{
  "n_layer": 11,
  "d_model": 192,
  "n_head": 3,
  "n_kv_head": 3,
  "head_dim": 64,
  "d_mlp": 768,
  "vocab_size": 8192,
  "activation": "reglu",
  "norm": "rmsnorm",
  "norm_place": "pre",
  "norm_eps": 1e-05,
  "positions": "rope",
  "rope_base": 1020.0,
  "rope_fraction": 0.25,
  "qk_norm": true,
  "attn_scale": 0.184,
  "bias": "none",
  "tie_embeddings": "early",
  "parallel_block": false,
  "extras": ["gated attention", "value embeddings", "hashed n-gram embeddings", "an embedding shortcut", "learned residual scales", "skips across layers", "capped logits"],
  "init": "normal",
  "init_std_qkv": 0.0521,
  "init_std_o": 0.0,
  "init_std_up": 0.0521,
  "init_std_down": 0.0,
  "optimizer": "muon_variant",
  "lr": 0.0201,
  "beta1": 0.95,
  "weight_decay": 0.003,
  "lr_head": 0.00962,
  "grad_clip": 0.5,
  "warmup_steps": 0,
  "schedule": "wsd",
  "decay_fraction": 0.702,
  "decay_shape": "sqrt",
  "final_lr_fraction": 0.0,
  "batch_tokens": [16384, 32768],
  "seq_len": 512,
  "doc_mask": true,
  "train_tokens": 225900000,
  "steps": 9969,
  "dataset": "wikipedia_en"
}
Each number is 500 + 40 x the weight over its row's rms, rounded and kept within 0 to 999. Layers, rows and columns count from 0. Numbers have three digits each. The size before them is the row's rms in percent of the matrix's.

# layer 2 attention value, 192x192, rms 0.436, rows 33-75, columns 64-127
088:550458490502396514468527478545496486510478554540520470534402532505521473575498510496541552521525510551517494468506540524505504417514416483589512503435531525468501518524493496538478489474518475
084:531470509452446486508516436527539478519482431548542530513527414480469566493419508522493513536544518521540505485506477479504557428383566520473461543527495396458446495547500524555509525516501505
091:541494469502447459552495524538540511479486437474471455541493556497528494552484518556530524490487547512499452461513493443537513470530478537518469424441576467491536479565468503550470502508512473
086:514544555514527463562474453487485485549518507513524491525502474491603476564461416490518491437433444494536551465500448531518449499506539470459447517514504516579407490492504503507546445503476536
086:487458450475480512509522479544510542445451428490523495505535529503514517463596516479413496476540478547502473450495534462475430526449527533438394431498529548450505498484502497508465472454566511
082:522500490481490541494483508461596452556434520533468571495489482474534569495485480457504510514493490538484450477449492505458487490430531490544484555497492453512470502527492485493459438526559485
086:477552487471472463517522436526546439497446564517479501477448465494468529521532592504543464554426524504489489517530489516508476599432515508530520480480448516512501523524437509471486496452495529
100:426437468497489460527470513483479529438474444473539454500504525534512569486557500553508444478470470510500509493482489527460483455458431505511469524459552482448522476528490481542489468469467511
093:516604476506495486553588454525486502580499518466534531474465564559488562517574472530525434462496496488484509487474482481499532473466532474497479468511464477509424490446479463486556485472468579
090:424443478463482493452528483467481501483463508484518569481458466425554522442561586497533564481496588508421491513504563482496482566471509591464442494496549528496426526512448468519474506498445587
101:543515536534517479436502502492536482506519536541528522456497473473553472494319466482459602476549494526488517463517532555545495481504411431572517532585455508510504504498509543451526481480533556
092:466503445503480555510559497496416472548481463470488537469567443405560536531515550466547485509451499526477484477512513471478453566483519524496486492525509518517471512509461559484532434557576442
088:527396517538513521538474447529484510460535552488523543521527550525397527401529479469460513495527499499497576416478489475502456509521456483483466529478548573537554513460515451448485458487483531
095:583486447535561497518471457467544486480505584544574466514484551463509467519550545513534522473515545462498588482497462492449483475515581578530539497427567650540486487437441538498508507529400529
097:458487521460564525490500545514507515517522567590518462481446546530482512521470512488521472478555529433541471571474476489499487489533557455530506480522537516514556553487508505485495505521472534
096:479506489513494529584504524452467509481472538506529525530538528553497456418509455532521571509477511587478597547511460513539566420542508471481493577465458484452510500553559513445506509529500439
091:464518492522427521449514558466471487508503445496489549457482503477517511472470483502587454504484447582453482476537558521523548554507523557479545492429456550489521523571480546493552497502520494
088:476488518546525549467474562522535475530527493530560502490513507515476490526466543491475380475480496594472493488446528555518524573518495542479505486518530541486502496538455463507522497478551446
088:517540457454620473475514512503508501483508512489540559516484518458546418495429520506479529487527483484504574481544504496484482403532565431540495496475453503530504528500502478512520527550461563
090:539465528523414515499524464434563482486514508446512487518468512450522516472514613503522514525432538589499465454438461440493520506543520556514474465513609522496539511466496493486470474538481516
117:506488492452463473453478452486559510513538520519467539522487508507449459478462388463490421485478490468511549588487438515496540491526536476485511613462560576432488488479516508483526490478483436
100:506518425492505484548544471502472513538569533595418460531501568409542510455502548512493437504514473515471490451485480525497509476478526533539484447443446479487523470543536507455536426498454479
097:532468480450502564468508504556510478532498487476546479539487569441495479548461501518541558488458465507539466516468533496485567452531426539519576513508489430507480476508566502527501556510519402
098:514548566511539489478532491512575479564517522499475522509481498544523456418397453494542507503519437598492489547496521508527526558484452494472479577546545391475513526491472505433516474509452491
111:533522449464431528497476421496488465390472540529421501512525479475491510522504531571514456464497519484501473462516467456503511416495512557516469494464516440532458462495458464522524517469498521
101:542515495507486542511549498470560555516516542498490507510539488477565490533425505452503493517499506620507443523544495491477445533550537549541578538418501501515485468535526511501499489569519559
094:502479511490501472491544397516587563444571529482480452452517502457545480540492526550508507486430494489505492467455540479442458473532463494396504508469477550493455490475490490487500506534498482
095:538468545543472495534446451488520553416521507549525496489474479541531456474498541525461527453546539437480564556443516524523475526543494443504481453478424549465571534540505486510490499533505443
093:525462490542494485483540539478503566490583544581466444465514561516399502549463497525451528507511541424513577391479557473516520534522492399559481510581530562505520536480507487511523509477538534
096:517493489437492477426507523481459543422473511514516530468488549478465557502515560497470498483507571488515577456575510556473519472576517452605461488486592490495467475510436445493471478464455457
097:489418515432465546514501477517479540491506531449485519491482541407536484530509491536497498539481510462479450501519395450517488472483467471476538466410522487536552452559476510543564501572495602
104:446498501502502533466466493477506520558542465536476490450543559505479553507484496481532430481436442594478524484536511457500546436514553482543433515522520505497528493526485552508543588470535469
100:498514499553434476517562473533450527518518511541521529501457568464542507488505539507494507420502528512454494453558471511510492441442579516520469507536533445511541483530515568517501477518492472
094:473519468448528531541512511505486553517482552494494466462525521514475518432476386470501470506551481515526579465560523491404486503487521493540576467534558526421556521550565494510455518581471493
109:487400521523422487442429551493522439476509539480564546526456470599453497520502519515452516483510462493549501485486534510515491492501474505530535425505514429531475509452538515490535520552466493
096:461391526506520468469449505508464616529501548558533506514543509533601526459549488535482512507486564492513462490498422556541494495489492572491517498480419558554549476468525392587555470511444515
109:521516486498554485463436520600441492591522454519503488553485468466493521551467485492487503479455450578471490524501411515552505564511497469478493502513561534494517469453524490496544473511458527
101:427508495438445494440472514590565454496514509470506531485568435450461491403566499480442546563526454511512493456487431514336518518514504505540534519503499469486520465523513523584536492469479544
101:484533572467515483499450599434534438502550504523523496444429529484484445440514492458507427560513503515523486468503526472443502546451536488545535514482470467525488500571516422475438464434475476
104:488434463462473418427516475422585518417499472503455514516506479454513478516509488530483586511440519515502529519480489369519533467498495515539590503528524494406569487444551495493462520489550474
096:499479557526521582506523544508443521574536510608469478525443511507466538487547520490520486544477566507502461543515455526461488559508541456494507478406480560518501481509550539489524533534527508
096:480516492513499494438491455476491510430581555486446483576458478453577491510490476500576574592483490475526485463476475508497498489477519487501550509540472449386539477550498595493469576471524516
100:468492476455524477499572469541454508562454464464504568509501519471510514562412484523553423453465494519498476538448420472446517522551504450473464505484521506451476443507567527384582500497446487
# layer 2 attention output (transposed), 192x192, rms 0.414, rows 33-75, columns 64-127
096:528501518499517513569457502466585488525510440496397474485520491506484544485494478456574578448485527496538540483515487599498507537502478509500467478532471537547462495435560497464524480490512434
089:482525485529557566489476505508514544526477523425388508571487479516528495535503536517485514411526531475431492504453527507541461467470421556534516487480500495500497455535519481549434524479505525
104:443486489411495470459482432520451463557446521532495496494527493414482442500476452565507452447492527386558486536490493526492535507513559460480499423420457530522520455496557573535513512487527539
086:520494415465490514527553520467451481493490451538484498575548521558447468565484543535516442447511490498459480532448536521505522568535524461485450437503492477476483487558513522463439583498579438
091:515477511516522523501497463468407517487487519551542463442493476504528488465416515530471552489458552453512483562477426506506540457429441505537543525533515431498472512533479521507544415490516479
083:443576526534509561465455467504550530445527565505516541510491525464424527500474502495453501525465489455525486468486448471501463505526468539549533430553491411477482478472474407557507487461488552
101:510506506651464461524583541427513474501543466468498502530535501542416481487510533472473542497527523502465493436517491554466522454529498415408504445537461560539489470527517502570518406559488491
086:525493556425376463523503466469501555506438517544496530535532449484510531478471534456542524492516539487462530487503475443425563491477580475483541536532470469479438479458491533482499514501470532
089:441501448507497464484438486522516525528480472519434551426514545480470446508422449459539521466545454470487476554562424450481528522508428456477527448492525459496483513462420508555543472453541417
098:497512537387515510438466548428502448490528484531533525529445501536532515510526507502471488509461511510538474493494487419505489470437496509500540556417481423484492416588432588538430493511487526
094:436524476474485487520433510499516487500483447551551573541442522554497575459544495439491518514413394543448532463520463536481487541559520537513484492505466575519471510480538484520507456491551483
079:552498572508510434473486516490522443443527498421522435534469455569500534476540562544484533547535477496479469524483535578516522533485543514544510466475484528515474509576525538562439482547486476
087:491436515505511513597529389500469527538497514462533434470481464519504605533473457485472481515505515522523459512507451492497481467425522474522511537632473540550484509475500518509529458541515453
100:495489491507496491506535524568485442402420499503474527478467516445468553478475536531428492501537536515521424530519501462542514522498501426509474533479472465432495576493530459486489608512526520
094:496444440503462509616556558634511449428516515503480487550559552479485553499441483526494550510540468539455519508469460461555473451432550497465540475518471540488493450450525439502447561439509457
102:519496501483522459486439530510479500521574502515550485448506575548507520530461493488503354443431461501556513534500508532463490495524487477502432532509519561473520511442545482410511492456435428
103:426478510519459372516548479548539477471547479458492459499477533534495530469470432503487512471559484535457519485527463475515453540544422497492471546463576478477511508564547481579500501499447519
086:444519427457475501546599484497518468527387553479477530525523459532540548542538497436509539478461417516518467495472464480486461490459509475469533501444444438550487508462521530550500562467472551
089:516465448457538524524427527522547494451517501468478524482491545498541517510562521446428494533546523449470557521543614533485524528451507532554423517577487558488479561501485465481437514462488467
089:463573517400497493454508399460499414534519498532491525499441488508443520525505514510492531517479528478509439479506540504553526545511565489509546489458459563522521471494480467495437564485550456
079:478482564519474514483453465466495532496528495557508535514462552466484472504434536485444409529452473515473505516484428523441555493573517469477490536525539442491492566464499470450573532475471490
092:507496535501482473477435619537462478505557573509518555427524469523483481517466482458463526469486509463481447493576466552439473509524594384521539470478507504528507533533528505463484445464537451
103:526483476569478416501502446494463494565467482495542421510474455481562542456492453497578509493517515492496498490440397558532540525490512527502487552432523551448542523483500475518516515571492505
107:479509509477523386501533486510455498533514528569561519463476476572442487453488461464483506542486464537475495513478447534507512518516509483526477517462430496491508521474551476564558547478525487
111:440435500485465511473485441531475443523503520508513438432442517491481533461483523567511555451605505454498515461538500524529482464487511532493495441515467588486569470505423495492498460447499528
106:456533478498534484492490478537538486531450494492453547559540533524485549449433481475568496433537493501518495476517484523482520529514443524527487560514452490506523477523522425509561527507476469
104:534490457449499473441430527463488455513466474479454513548466447494470484497525536481477545549496508472503503456523563471493454465512527554511579496472546542510521507477462589478553444522463553
106:486453468522516511498447473469536573394452447426539502394556485515458539577629537503461506536434567537529480437554535464519528493482509472443538512546495481567485475473536482472494448579461464
097:465485447553465542561496489491555459473512528522590529454517439461539541495488434503487522505522519469557509532514481500543480487471572480464541531573498475456516545493464496482440507581525414
096:481476532464498499472476471467440506514489467527473530487386495450497535432535447431498512530452448508504491538511525535484494459385529488467485509514515526479514564455462550494531505446453494
105:489586495492467466483432481541520474528545511525357479515521549471488439537519508468544463482490520475502518531406503490479511507513552513452518565537535512489427497505446481529462521520490499
104:440440528531519535461496502483510488529479491507553475516544422435419494458523453432565451476497468516460531546546486523466506528454536447599461479541512512425473495515581470461421515550421508
108:472458527493453497512465497480497462587460478510512452522502468465495529537524504507525436478529480491411472489536489478494479510501571527499527478506560461560510439518512501524399573499541477
099:493526484479517495560519540468469520587507575580483480458505547525470478519480475485499482457512500479562520505461502438508517440472513428496529531408528493544493512428527528551523528460441531
107:508446484545523511449516438513527429499508527523533444515491452556492459561560468496480464520576489461492499461520470481521546464508448481570582451491499448494463517464533497551555522525492464
100:550499440531479499540497506502449536446417517568492469497439450492497490471537530465446510393550478489500526509479504572575514483472505457500559433519555541533559409476519499528497527499528531
111:488428538471574520557586508537452452525527510551546495596506472439530402498472547481454518476445457437465468468431528491485539485486503438557499472427563466495525502542498507512490519540461488
104:501430473478551508550514544499494495519518563541518601408556522445597498535531553446511531506481440479494530538505491532478493467498452561491550512454452509428493557521460418527476471476487509
107:496496519503445471521490462469409484481526543548429492514452568485472488594455530510578465540509452565510493461495493478521492449510495436498379498478431538510537524491492509453490549424469445
100:490506541454554451496494502503547452434549455479572430509506480477528520499483509566528486522408522526462532562483475477496541457459469521473573550469543490490466495463431445463514489533486501
102:504486485499512527478493527521389545470498561534526491491480510502509431474585471523522547478472465466510493512560465523469503569496518486435476470483475489496498534484518598503540462470522504
100:508538509489402500494562480552539509477483511496508565570473464533524544465460478435500459476481527442480467485489544466532544533531522482546542556472519484473531534462485451507434518423454488
105:524476454569559445477542505467467467483518489450498458459412554547468522469470481465459467506470467502463472494488496488409418542495538498478551540500526407515390471447600531497499519549553503
# layer 2 attention query, 192x192, rms 0.421, rows 64-127, columns 64-127
107:484415468462506427527510440507482479526466524437451440418481549479487476494508500491541514565455454462409504439446473509469488510529539510537486464494521531452436496524513503458457479401460469
128:450472427481505496577534496501502481526523556458457439430489501501474504447535467489511497535525496473451500497453476536473495501567519597535488447583508564465533481527507474494456441465481454
084:441540530499479568474508530614471490572540532456502533527441467516489485533506504520514451461494486489552516567480531512553547481518453546528458479554547501502545540429528457563566553544478453
133:519572542556481522472463520578476479456527494513581520543484432527483500550477502521477505431517464528575515534561516464547540481474483452419525516472475459558515519465515526536591559558461536
126:450563538519435584464483502595508476480489487507511497506491423515528507526506551522531525491533469467532481530509526542567520482479442518433470475503482476550523522446527498568535585546474537
069:492500466489529490495500567462463518501586509556564519523556523463467471533476455452497543509501474537486511497559508468460435508479534428450502541443489421554512493505499480541602553560489572
118:530452471520502430534459496430519563512491510491481499496503559423490506497480508449482428520475546550478480495474482464445466527458583538575460488471544486470469508537486514444446429444505474
067:497442487524531514459512495511489491493445455492464508517442513543522499574513478454499459531462575506470467505454438546467486547478550543584429519489580508433524487460493472405440446458457444
112:521447484560577447508490531420518563543484505510474493472489553460471506491527469463447480546488542583500492475460470468464536544495529523555487485462507495447505528532493503481464426504508498
079:530503529496524478528549483540522420498534515484588550482491482535493524504506430533522537463519449467538484544496489490497547449469438467478488430474473510466504495421515529467484545575526515
126:474563536503464554468525490560488468487490468501539535501458425553507507504492510532523520504496463434509515497497523509561466481506425515418480534503432553531471452449504480513562579513509507
110:514558491489470530461485522534497466447525463476511482602504459582488500524498561517528558514506518434477516489517503503585551534477459516466513496512427498584495515497464457479548477608536563
088:531500462513479402475555515460451567494457506475517535490538591477428523452479522535507486482503594433508477420482514463468565513484529477500459572512510432459519468455547517493509460543536435
087:451492487497499511464510475463447492567517508497546477477524493518439494510544565525570504539474525546556513506566577503485465430500530618453592479442494573562451472570501476529515508542496460
090:473503455534505460511505506412486501526492464482484437474577461492596496471438512519538533534553502555504454435492488519531526482484542494562492518484530425526479466497517520523502405494472409
079:558501530505485494510534501502509496481507515413481545516503565538487543482546459497524527476491459488508465508515506399571487497510525498528545472500502554465460499489513535520399454505492484
098:460547484506520474476556507503520514462466540413511472548515405430583474463541497569594481485498541512513520531484498515499474449564510530494522540523425510516471506545511514469490468533522479
091:542484500474497530527454546499451517440585491504530454502468506542520527484497520527459554524506467546517451483506520474441517457543519537508474505500546500520573491503550514477458502422511505
090:479524521470510480488498429478474547514470497525478510428444574500562505531420555478505521517483539465518529528463474527456508527556477494453547464512499493520500467432567553492585490505470476
087:508547428524454514452502515515549582452424524534527489540551525493532545527478385529471514527463513422475549473481483531469479459541478569548502501511488514555540480557567488523458523571539506
090:498523507528482554527449461459454433524533463447437542541592512546447462525483585553473525483497478549467472556553467447577393482515448532516477467491517481520492450507489434547461477416546484
091:497486485479479576526506528522496456485460485484516478581542488539375467544486456472479498494538506478477463527502549479492537501511489547522442359481514493515516514550512525462498513534456519
076:501513444460495517512520453534511484481512533537486458474442508487482546453498507498497443516496535423522480452525483522460494405572504500531503456439491495524490471531517451446468495557484461
084:553509530505480529558454552499514445519533479440499544436537527468413522530512508466479460510491500477476631538527611472498437495457512474486448528472408547506535448500481503489461547513550437
092:519540548504449500504496427550537504554543508477505500487504471549501484567465478498532484549566519427488488494510475537508482504515488472505424516540539511472466448468527550586409504485572487
078:500496512491538463565539505466540548452414496454501530497451535473551506509543504494510572528411511552561460523504492453518521491510544503506551521524411508508474505536448488434523517498445524
082:503470552491567527495459509535549519475507551555551481484515498443490542465520512571489515531500558500593488518487501498493503510521427533520537585470552520515560560478450435473553443492444562
079:464500527454547538500504498481544527507479549546459540508558542476551466497524513483502537456513526422487535585530477462506444481516513512478479485499501491493500473486499501443488521483507435
089:470508553548511539567473484502502516459477608551511509460460525505517478545502453406529561550462518470493515449482540586445553501546473513528466411452503494462507493507423530554500481440469497
094:494531508533528471497472571406529479466543507550409543501493530498487510492517423450447468492444472542461539599602457444523446490504509496516456531506449534482487459550543491485478539513521463
107:491452526437530534570472486486444500482558485488541477521534469547506536495535457495493462555468519499515545481499562395477431494506533462529465576456447519517423511571491478527472526505479486
104:441434502492552525467453533509494540492477466461455493496505440486463514561552589517534549475516550525495466492483516557529514493506484505476560486483515497515501513529519524525561461465450548
092:468487484592532467491530546488488479520447498503452456478483433472571517568451522512529468561501571493530542509509467507528491503494407508508499556548521506544556499515465413517506461514431541
090:550578486469519557495446545477551474561552521418501497464452523582499504451475471542435519489519380537467516504493594511425448477464465483503481483505490522504463494639533494562463503531533528
093:445436548495487582426524508479466543525521458561496495567531478501480505569465477518501481447503520442465514499512552472460511508492461569505478442494491581475500540498470487502541518505541424
084:562482556487460467590499485518428494402481534503526518447481401541494542557530494517500469458460501514456529540499555543489486494525550499504506415463548495513518457469444540435484435547524507
084:519512448536456531554504510479511476407485472468539491517553485489579507519525542499488543515424453508501562509490570490476455584555504539481437551578527529487508471585529467543501462468454502
083:510491568514508507467454491487510504502511514447436562525464483528501463476424473536463502475491455422446480465414512507489404426515457452510522500480509506510498469461529446554509509515546518
093:484538568539485525578463564471489516389511517511534524417489486443485477476485513518469433530547476462510504564483497494580463440537500515456534448470435506540580512525531523454506548509450529
082:558533515491489509466499514477461541459541553504445531425547540575566436572511407557498473512473493433461523479492456488493595601536489447412465609435542542516423508484466537499495528531581508
092:523549521467504480509540515529463474493488552486479574505496522463571562465515537497498498520452528586525514478479533618398508516479537465490506526492490504474575484423565552513556474478532463
083:491425494474467533440489567440456474441481525404512561544593509486438423503491503498495467533499516483521525453529460451517441402494520530462484490495460512462519519517419507492499474526504451
087:467489523487506561485549535487469475492462460497482481485514580534480490522482519463516572475521513504527456527506493478532462506514534551477435453450493458571553474509493541579503472521507447
091:486527500475449531570522488509538452586539464470510525495463573558418484488561520559436489493493479511500572551491554502449477528466531500480451482490384516524476508511427489445509533410486460
089:462362520477486521476517519496453602524425514469510473503518520461492462558502515463593485496509539446504553501521498484452498499507500415535522477463551493501486590552547496533520500509516504
087:516567423506577500470509481516446436463505502552467517522553439490527501487497451527471486546482484481471513495593485489470567507538524445513486542538495499519499490487483437438519517453558486
087:449496502495460488583487514510492467554435405494521572495503545519442533551510499468484496490499579568502500510488528491479529527441517483449493584531483563469481533499428433459567477437462525
085:508496500523488472523536507486493480475416477513484512573411506550466569541505506440461415464457524527498485483480537452468530489451470521525489498550540498497526543487458533486501529509495492
090:429524520562520503499417456553548551470565511538538559519474545425503467478417559505524530479537513423531496505520525551526532405551515517560518445490487473553506507472475528583500476418522537
102:448456565499514542434496512543459491490472573502460516465451477496475571479553499469480477396458441460509450454484520568443492474479447496530591452492525469484470501469487474443527504514483452
089:487504504508404465543472457512463477543559470469499564474488564490475459470479474454524519488491529478509444477434455534477484520490506483550430520511537470520485497565544558476548516512469518
088:472515493522529526545579534528463507432474462505494529502466517506509485459500435492496451494537555384507524470566534434494466470487566484483516494447510487511534475489535528489477547471514572
090:502507539485520503508514498509526437489462469521459533533508488517578507509523468433521453557564505535498518526489498505483559544526480453488476502509452443609480519490507424471469586453555473
087:531509536577488547550484551553497498518476505518489460491430511510503520509417526473504529502468512481417520513489517501493538471565486484435510492465562529541556534446533484435581469496467475
086:553528474529481481592479457545485527577575480410514453462481566513463448510539464512414547502430536550497471479530483505518449550466478518510424471508449485561448486552461451540556450535540539
090:532504454504422518473503460446431616528558485508495508474494528480481520463506443542475491457463503470481455525551528484464569490511496517513386520506511492520472563526453502569553518450445440
093:483521412473585503569525508472514456544471487470477526493553481514428493494416530498486449542510513492537515501463524464536535501470500576524498441525557450479430548464466494472456481582497477
095:480540482582546525474556477558540454494555491552529475466446562563507514498447497479520522593455453484490486492497540523476491528469549510549501448551545486487482579417599542502492498533504538
086:506486488510462497516517552482493598466506463448514488504494489447545499542523469498444545461412525557517469483478586491547521461502553451509445530490498498501505533477463495501457492451487451
087:460502534504443530495509465499475476476451494485528542508487496524500538455487505490575498520485549467461490406509481512537501467472507490478461489565508509535503429541446526435554477383431488
091:565479530497482485443510451567390473472512438493523542465506445544524458514514527485410516566502491446481535526532462477504596458461537489458501439494451551480423496515517601465432468486524442
087:559537515472439529476432507535484499530454502502416515513551505550503544534483553447480509515518481482501476486495516447502489530416488571507474490617507448504562553475453502512525530544461453
090:519521490448439512507507525485494462502480524455473530523459514454483569505563516466579454484431521522522500513488502526595422486527479448526519487476531510460483511445520432548469523511509489
101:509528555490550497502533441467487473420563402451470471488496453491452528524535464512435467441482483521518478564465442490518481561527499469513492553507451524470509486499512530506540490548547549
# layer 2 attention key, 192x192, rms 0.428, rows 64-127, columns 64-127
095:507530506510440486493419535524539525458444464455500541529570480517507467525508552442488532454507517465527481467483537525478523533534535476415495499471425483454478538522559523568598512519524571
131:492491535511455416541452461533516565463505506547492536444520538445470511592519586471462522423450485510438521458466535499482538519509586500438477523521533495491467626507483538505510496474441505
086:508494489506543528483571517463515454490512502523488485435511529502529442494487496464504553535510525448521477483556506490487456460494430574587525524538534522492521412543538507524375499557467472
145:525562439521553563502578507507496471501503467473542464524477436532534508436485478496559492599547569504596515492519538442519460525507440514556562487544499512525549461531506487487498485540570492
140:520522426490579494505583515515491450492527427458549434538461495513529516442482468487546515558498557515594519466531513444524468535490462497552535488554452526535494466544500481500474509530551471
062:519564421569486591449527455539435515486448438479511480541514510523441496544545480487527473507549542533475461407549536516520502614529503458462467438505486498515511529499459470468544463483502496
140:478476553492428454449447455509485550514473566528454589484545528470457497528499502493447454465448433505445448542450460592462564458546508483426482542470529468461485577442517512536522515476426526
061:445518537423438474476445491480569551538518437546468560469538506446562537486433557553501482488581438423481399505515506480529498459497464440481528501478541501473490488426509577501526531529547554
095:485480559503473463469467539478434548493496532454448523496523539459486448534489454511474491411448487542417434551507477581398538486550518472435492523452494516522511542436526557524540470433417525
109:492528469496565535452524550539493462492460456494562501550490464544527557480547516558518571467557505525548494466542602445518431504483451455540503498556463509509428447578542472538536548542528527
161:525537461556567529513523482517490428448502445502542462532457462525528534500499565549543528512563551463552510471534583490544430529483453485528514483539436497530531464547492441504481514562524520
078:496441424512471459521432454522493541496531540545444484464496493488464490467526457492484458491475436550432540557489384533534491465505508542526529542435526530492496502436462532417509478492495537
093:523477499487528505545556534441430458455453509494496475516556573531536442542441482446516487477465508503528539524398495421478502479446521481445512547451537460533504557596550513483459455466569481
087:522459536491500396514430494551540471486487472423530530481443522488539435485515474496501557550568477497467563467487446482480480545489522445526543465455447496517528521490515496436476569505521465
092:527452523497512502549523478572518545567558575440509559470498495486525502435488531493455477482535461533516520542467524482443545574588435443458463530485455475492484477569506443545537489547501491
082:508552552513516473475450501466484521500438477448487532497459456488571511529502463525511510410474503469500480485448502473543515519532568527481388545457489475580555490483505469473488628446488466
094:518543519519484556559533483486478563451512496488490556441537567526489512498429471413497495599517532522448528449474518574475584503566520499511445510519475554494552478488559521519497485476466540
085:469501461496420509517524471530468540551534496511498468500474498506576575462535507527443488460479451555451512572513547485445534491490439559533416515549494506474498484496411529503506535480568447
083:458521562489504508485565503560504465518521464447516417474515508548449517515559517530511534473414533505442501518545528462575560558551505555561483487532586476445550462607517507507543522529472498
080:473458552471579569560519497491512562478491467510505489508505428456526510481551533515554541437474473449500478537525501540510493465501563563483522464453477517597499441468613477449541539557545453
097:446516524499522459517501513483447517454490434566483491447504433480464492496446422487429516477485531457537527476498489531462517461419492481550512510554544572446523510492474538416499561478494485
090:458534486543496475503506502540483501554485494507537479465489557475508489453487491500508553600503488508509471504416518459511494583565497490515514495474436549574511597466519534516460503515490447
082:534488481522494473530446538536499495510441560498484497532493561505556476532554496457502509574521466479468544481482445439563479534511528563519527465513520525484561442512453461508437500537519437
086:431494472497557471524516459457475517535447494591493422467551457485581463521496522484519441511535576501495480507568518517456535493521614479580547479473487483453566528473516454507455458463491547
086:527417552500503496515563541413510511444506532483487526558502426538523526473479456588518497484512504453540422522470540499498561575485439523482510526490494501494425525549497525480444568474464584
076:506486467503513502496427546505433449543558526482508473456500563572479519528527505468516530507539500462472519480503486514483457486445551460518438544542552462491438466617592391578492547554502475
093:487499442466506469481514477525524501459508575487508502499489540547520530475411582450444487480535470445465484604520516528484454446444466465436499499501496476542544515526481484462507481569564516
083:471561461586458460468523438510452421417468487527522538572519508555468518525440534480500471543458464499430554453471487549548526543497489501524546468470421457501480531449505479487473462541509445
083:507549545545451538507470537518420456534460546470501530513532494499466509502536592516518529419492570516534539513511557514537488496512461506459488522550486465526493523505538496491525474510492503
097:478510498459438510529521461458513555486485463495468474562550523465475492453538448533530462524470542475551456474520486531541471513498518496491532454525490521451590459487550426518525469487463440
086:505539478549421463510459419441539474442542518540506500455493515457531538447506484521488502461548463463449415502463467591481471462393484503579495557556486498454444537512474483509509501544458546
103:590531500443514540501498499505579465484480498471518515531486512535488461496405546523611486557522521446522516467507523435504483504521485472383493498475532442523497539422496481491477409532517493
092:459488428520497499553485457491516472457538530478461577482471445546511476460455538478556534493533544491477554526513496505503526459421544546488499504499499472472519514476505479542513475551474461
085:514470539476456473550567409476468543551490509463479531425534498480500525479537489491485484506508550491482411462506520520469447521507573483516470499538497463463557492408456510483426486467438424
087:499464487525475451477465550455564468457463482491502468515511521560524456419424549506522532573527493444467482522517495507496465570420509498406517467485501417510482552454462534503488397464533497
082:460546503441476503485483557570501526542559435546535471505477454478522509441499531524564549579451506434443511501506477451449495484536528505526535569474485556430446488468506463468479563426562438
083:538486479535501499508548422529460505543491482518457593406479520515466582541470426552510437470421568521477434526484515550545518453528487478530516532454548489455540502534460525514460567496474513
087:504522534555419598520511485468462503422481481472514540509443465489525514527489446521497504408464531525569536437526501497499578503490520538523497536539516504453440481468466486526486447510472543
086:495521518504478484472577462526484465566523510489522439486503475509499551510532540485515465633520535529516549510626515560474533477465471479502473450440481468488511470433470516571492442460490446
088:453462547512496506528547439479416485419503558573515457529527492490442454424547490495486553489472536548481466431496495466475553533535516516523536451586458452484533507518491539524497493474428527
091:510503558420420567389527492532478545465435467470467534423572518588514505496548508466480523448498496569489507468503473511521463465476491394449536483506576519490519462534557507453561466488468536
089:469581502486557563512495516495489427461489540512487392472539573467541515530529511471505473518523466549524497535512438499525516477494448502531471537528590421506487427560514450466520461469567532
083:463457486468402552509471561575452431428531522528491489435475517536598447532461489498469493561511477484468449442469475505523522521491483424523511503462492531462537525498514487517466576488498432
085:479511485510461507498467552461493442564432433556477541461595497513544493550539490450496443520556519489517585475486447533446471469523490547559536483504517495463554511469508514493436496420459510
089:575529519502578526484559470544560494536517496423490474543493537588423470482500513501494526441439533464486539439539511508486556509442522509461517480486572474481531551499474501552509514550452433
085:482492559518510485557507537462544532515467552491494505551510475469424441479592490487516508554484548517499513526460490505483466623579455535495517492539502428496508517575547474501499477507544501
089:492547481566521494475496509475466446520479545516471451606478475505499442510493528459402516461579524443514546468473511540510518486503449434493421465495503415564431555529527506506520517509536546
088:459489504505506505425436486516477462562545411476515442505516488472534439454527516523481601442523487484402503554491451576493490458503498468498523511416495489512488428447503538579481492540451513
095:461472526491507434521568512452492500518444532551558488451524535487473532483552422521494505540491478466519540543549554463490516420529490515576510436560534443512532456479554517467480447520441496
097:489545565528457511480496431459484467481553439459510441478483552567563513525501550506537515540494531459465528520573476452494484546544507453465510541506525442475488486468472552558509572467502466
083:410533481490449498506581556436483445531562470484501480512466509440482471553543555515434564512545462501416531471435433435552573529539481537470441399532444472462467464519538526529456510530534539
092:502557499464513472469456488500548436553403509442478487453536521530432526538483533445466478543474489550515499526453441548490482568420510497431496491480520523516487484507469458510519583487460509
091:535468465540515506468471497526495543446527600524457490509539497525479443551491482496507525522516486508497599475472546519546552511563518503450520523459505454451454587540547569432560491505460474
086:519541559535499465489428478547449515543492464507511510548476462449508497500473507560541482482461541530598514453528509509496521446488502534403505504477435495537501459529510532523544480577540538
088:443509487478508499561537505565462519503408471580474437488584442435502565491535550461429515463548459450494505455458508425402464477502487533488536551571543582440607496533478497444488584556454517
083:491530525493465488490574494420432482452525486564537493461499548486500492457535498503513471577464513488578478502446419428524505495541414564498503516546535485492537426521472500485446489460504511
091:526491506497489498468441446501467448491460428436505473539491486533484499457523529413518539490516431450532467502413522465537428603502498457453537551438479500487431540511462486521513546520487489
090:499467530498389478484602415521487494528458533478538486500432531509513465471513502541484621499492521505433519530532546540481483492476512465499499517478544471523534539494554482469468513501451459
088:541493460532473518598433511508481462510487477447480504495546515500512573392528470495535429461568467466550509487543493456472531440518524513494436530504487497537488534407571553511563499537470527
083:455480500494531514536469454578495500505481486524510487564512458500547463497470494445438534484492581479536553488529559505553636530522486510417463490430542469446486576483454454509439502532546569
083:432495429511541529555511536476488548530493471485485483478500542395492522513602467543467502451488511476526506484452522506530481501504441556544553464572519506507524505402453416495539551457506556
101:440455467499572527471520498493479549482562399515485561534467473517490488505422507507527581521462427488479515436466537564516528488483535439414494493470455508547478460525489567530537511531558473
086:477495542566548515462580429481518467483590508578537536481469494506536463494472489497398443498553495476514523467539458511451512419476480546508509413541561530484548456492521517463506488512498513
091:463551516429432422503483508446434540550558528490531495424470573484511469442521507496545491576464558507483478460544551430436476430520498570501477526470498505501487486485486586512478447442500481